Weights of a small GPT-style language model, trained from scratch on English Wikipedia: 5.9M parameters, RMSNorm before each block.
Each number is 200 + 30 x the weight over its row's rms, rounded and kept within 0 to 999. Layers, rows and columns count from 0. The size before them is the row's rms in percent of the matrix's.

# layer 7 attention output (transposed), 128x128, rms 0.165, rows 127, columns 0-63
077,212,218,178,239,142,230,185,169,202,224,235,170,217,195,196,200,215,236,215,215,209,190,205,181,196,173,195,229,182,192,190,126,213,182,215,225,181,219,205,177,138,221,173,187,181,200,177,191,217,246,233,125,214,251,231,136,192,201,180,178,180,236,235,180
# layer 7 MLP gate, 320x128, rms 0.162, rows 0-6, columns 0-63
084,269,203,246,235,170,169,160,203,200,192,221,217,218,230,208,197,127,162,185,151,164,181,221,166,173,197,253,164,178,165,171,166,202,180,177,247,230,231,205,214,217,219,223,191,232,122,202,160,217,226,249,234,165,171,184,150,204,171,218,260,149,227,116,174
095,162,193,153,203,186,238,168,218,209,201,207,202,222,228,220,195,218,227,168,243,173,211,160,176,189,195,168,182,212,157,195,172,186,169,227,210,164,167,249,246,203,159,196,135,204,191,207,170,227,211,206,233,164,187,186,174,173,261,256,224,236,181,151,221
093,256,185,238,223,221,201,224,211,178,194,218,175,158,187,204,212,199,198,213,160,191,212,207,198,177,233,222,154,229,195,227,233,188,227,190,214,229,210,155,198,155,217,162,179,169,169,208,206,191,179,204,139,160,211,220,221,205,174,189,200,202,115,233,211
104,182,233,210,213,224,182,253,192,204,162,186,215,186,187,214,188,238,211,202,197,220,185,132,172,232,223,219,178,224,187,201,169,217,248,231,174,212,201,278,243,203,180,185,162,188,222,154,220,224,213,140,242,181,180,214,213,200,195,158,268,173,172,221,220
100,220,228,221,167,151,243,187,192,172,232,190,233,171,191,206,210,220,188,186,212,247,163,207,233,204,211,176,219,191,217,191,188,251,200,177,207,183,234,224,194,256,175,198,167,214,130,157,238,150,242,191,176,234,126,201,257,194,191,143,210,206,263,224,229
108,189,186,130,188,217,233,219,193,244,212,169,199,130,269,198,180,214,243,170,218,186,231,184,198,214,229,152,182,209,206,198,250,165,244,214,196,188,171,185,189,225,151,203,221,176,212,198,235,217,221,199,218,208,172,216,202,230,214,216,186,152,174,197,226
125,173,178,220,197,195,237,215,157,192,205,202,173,182,184,253,256,217,175,171,198,220,182,192,136,172,214,215,197,183,219,133,230,246,211,160,226,224,218,189,178,199,230,168,173,210,172,179,205,166,203,268,228,206,220,227,158,162,188,204,172,145,183,177,148
# layer 7 MLP up, 320x128, rms 0.165, rows 0-6, columns 0-63
085,164,247,224,217,193,207,200,256,244,211,242,143,224,215,229,194,197,235,209,165,178,212,195,177,206,167,164,185,191,246,184,147,208,200,180,208,188,210,242,228,176,210,184,170,192,169,198,193,180,228,223,207,184,203,145,198,210,200,184,242,216,218,172,177
111,187,221,187,168,173,152,201,208,263,236,227,174,193,199,177,206,161,180,218,223,186,173,182,164,187,244,232,162,246,214,215,211,230,141,178,147,212,176,199,146,162,207,226,152,212,209,218,241,252,209,220,133,282,193,195,225,201,183,203,216,212,142,134,176
111,192,156,231,173,157,235,175,192,151,185,215,171,257,242,269,183,198,196,177,164,211,179,212,189,199,203,245,181,217,249,174,187,227,204,171,214,157,182,170,245,165,201,218,173,186,225,198,214,178,158,235,202,203,205,228,181,173,245,173,252,173,252,157,215
096,223,232,198,211,173,199,209,160,237,188,182,224,211,195,228,199,178,225,206,152,202,220,198,198,244,233,235,205,191,184,175,218,154,136,190,182,143,132,188,247,210,196,200,247,175,154,191,190,206,174,217,139,203,210,185,237,164,187,202,200,137,174,177,192
100,229,184,182,223,202,182,227,179,220,133,217,222,194,158,184,269,206,228,236,184,222,202,193,162,211,206,209,241,168,160,131,193,232,228,258,207,222,209,180,189,186,170,222,249,255,208,254,204,110,207,205,182,171,230,204,213,198,156,201,178,189,171,228,193
099,138,201,164,226,246,211,194,222,242,181,209,204,191,204,199,224,208,224,268,178,179,248,189,191,194,249,200,238,89,241,227,197,193,180,192,211,221,210,174,220,157,189,225,186,212,172,234,183,163,261,149,171,212,209,188,240,197,144,182,209,206,159,210,250
119,146,209,192,206,176,219,168,213,180,232,261,234,250,202,150,154,230,241,207,206,214,149,158,212,184,153,197,220,156,201,219,215,238,190,191,155,237,197,150,142,228,201,249,233,216,184,192,218,166,208,193,165,215,173,201,204,232,203,175,201,240,279,169,164
# layer 7 MLP down (transposed), 320x128, rms 0.16, rows 0-6, columns 0-63
092,195,256,194,204,195,284,181,212,229,253,186,200,199,184,178,213,180,186,217,150,210,207,199,191,200,214,235,239,209,192,214,241,206,221,231,244,201,203,110,189,224,151,214,246,202,239,197,243,178,203,201,261,230,217,222,130,177,222,217,151,186,195,199,192
092,184,200,185,167,201,204,182,162,209,251,270,238,194,197,194,240,211,204,156,169,179,156,215,190,179,182,158,214,221,158,209,218,190,181,166,261,270,174,260,210,190,194,185,250,193,183,192,184,150,249,189,266,211,201,209,207,202,205,205,129,184,179,166,266
111,166,197,189,220,196,172,170,201,193,192,246,214,178,217,211,228,195,183,186,117,191,161,127,249,197,261,226,178,179,218,212,187,221,160,198,277,187,161,166,223,177,189,212,170,171,252,191,184,187,196,176,254,211,156,235,208,236,194,230,210,233,207,207,213
101,250,182,163,169,206,189,202,189,158,225,223,196,124,260,205,202,192,213,201,179,125,205,179,229,198,175,152,212,162,223,188,213,225,226,155,218,193,212,142,177,226,187,203,234,213,198,222,191,230,195,161,171,233,209,186,232,173,206,195,178,215,168,211,192
094,199,203,201,170,198,242,172,221,251,200,184,168,196,261,184,203,181,211,166,208,211,221,174,164,190,231,185,167,267,187,203,197,198,213,194,217,183,159,251,205,196,214,223,240,150,235,236,180,205,227,207,259,209,205,231,144,197,230,231,232,217,165,227,206
099,207,220,200,177,236,174,148,194,202,167,163,204,158,245,260,184,271,251,205,182,159,164,149,191,212,200,153,165,279,211,202,200,218,197,218,221,212,172,275,167,240,158,202,226,154,218,218,229,239,252,210,215,206,179,224,195,221,203,250,190,173,185,213,231
115,180,232,147,200,236,165,181,217,180,200,221,190,215,222,211,218,191,231,222,215,170,219,181,174,114,138,200,229,188,184,196,202,222,136,191,227,245,210,160,145,227,204,171,186,190,198,214,211,193,217,157,220,156,147,222,259,230,246,225,196,249,161,253,222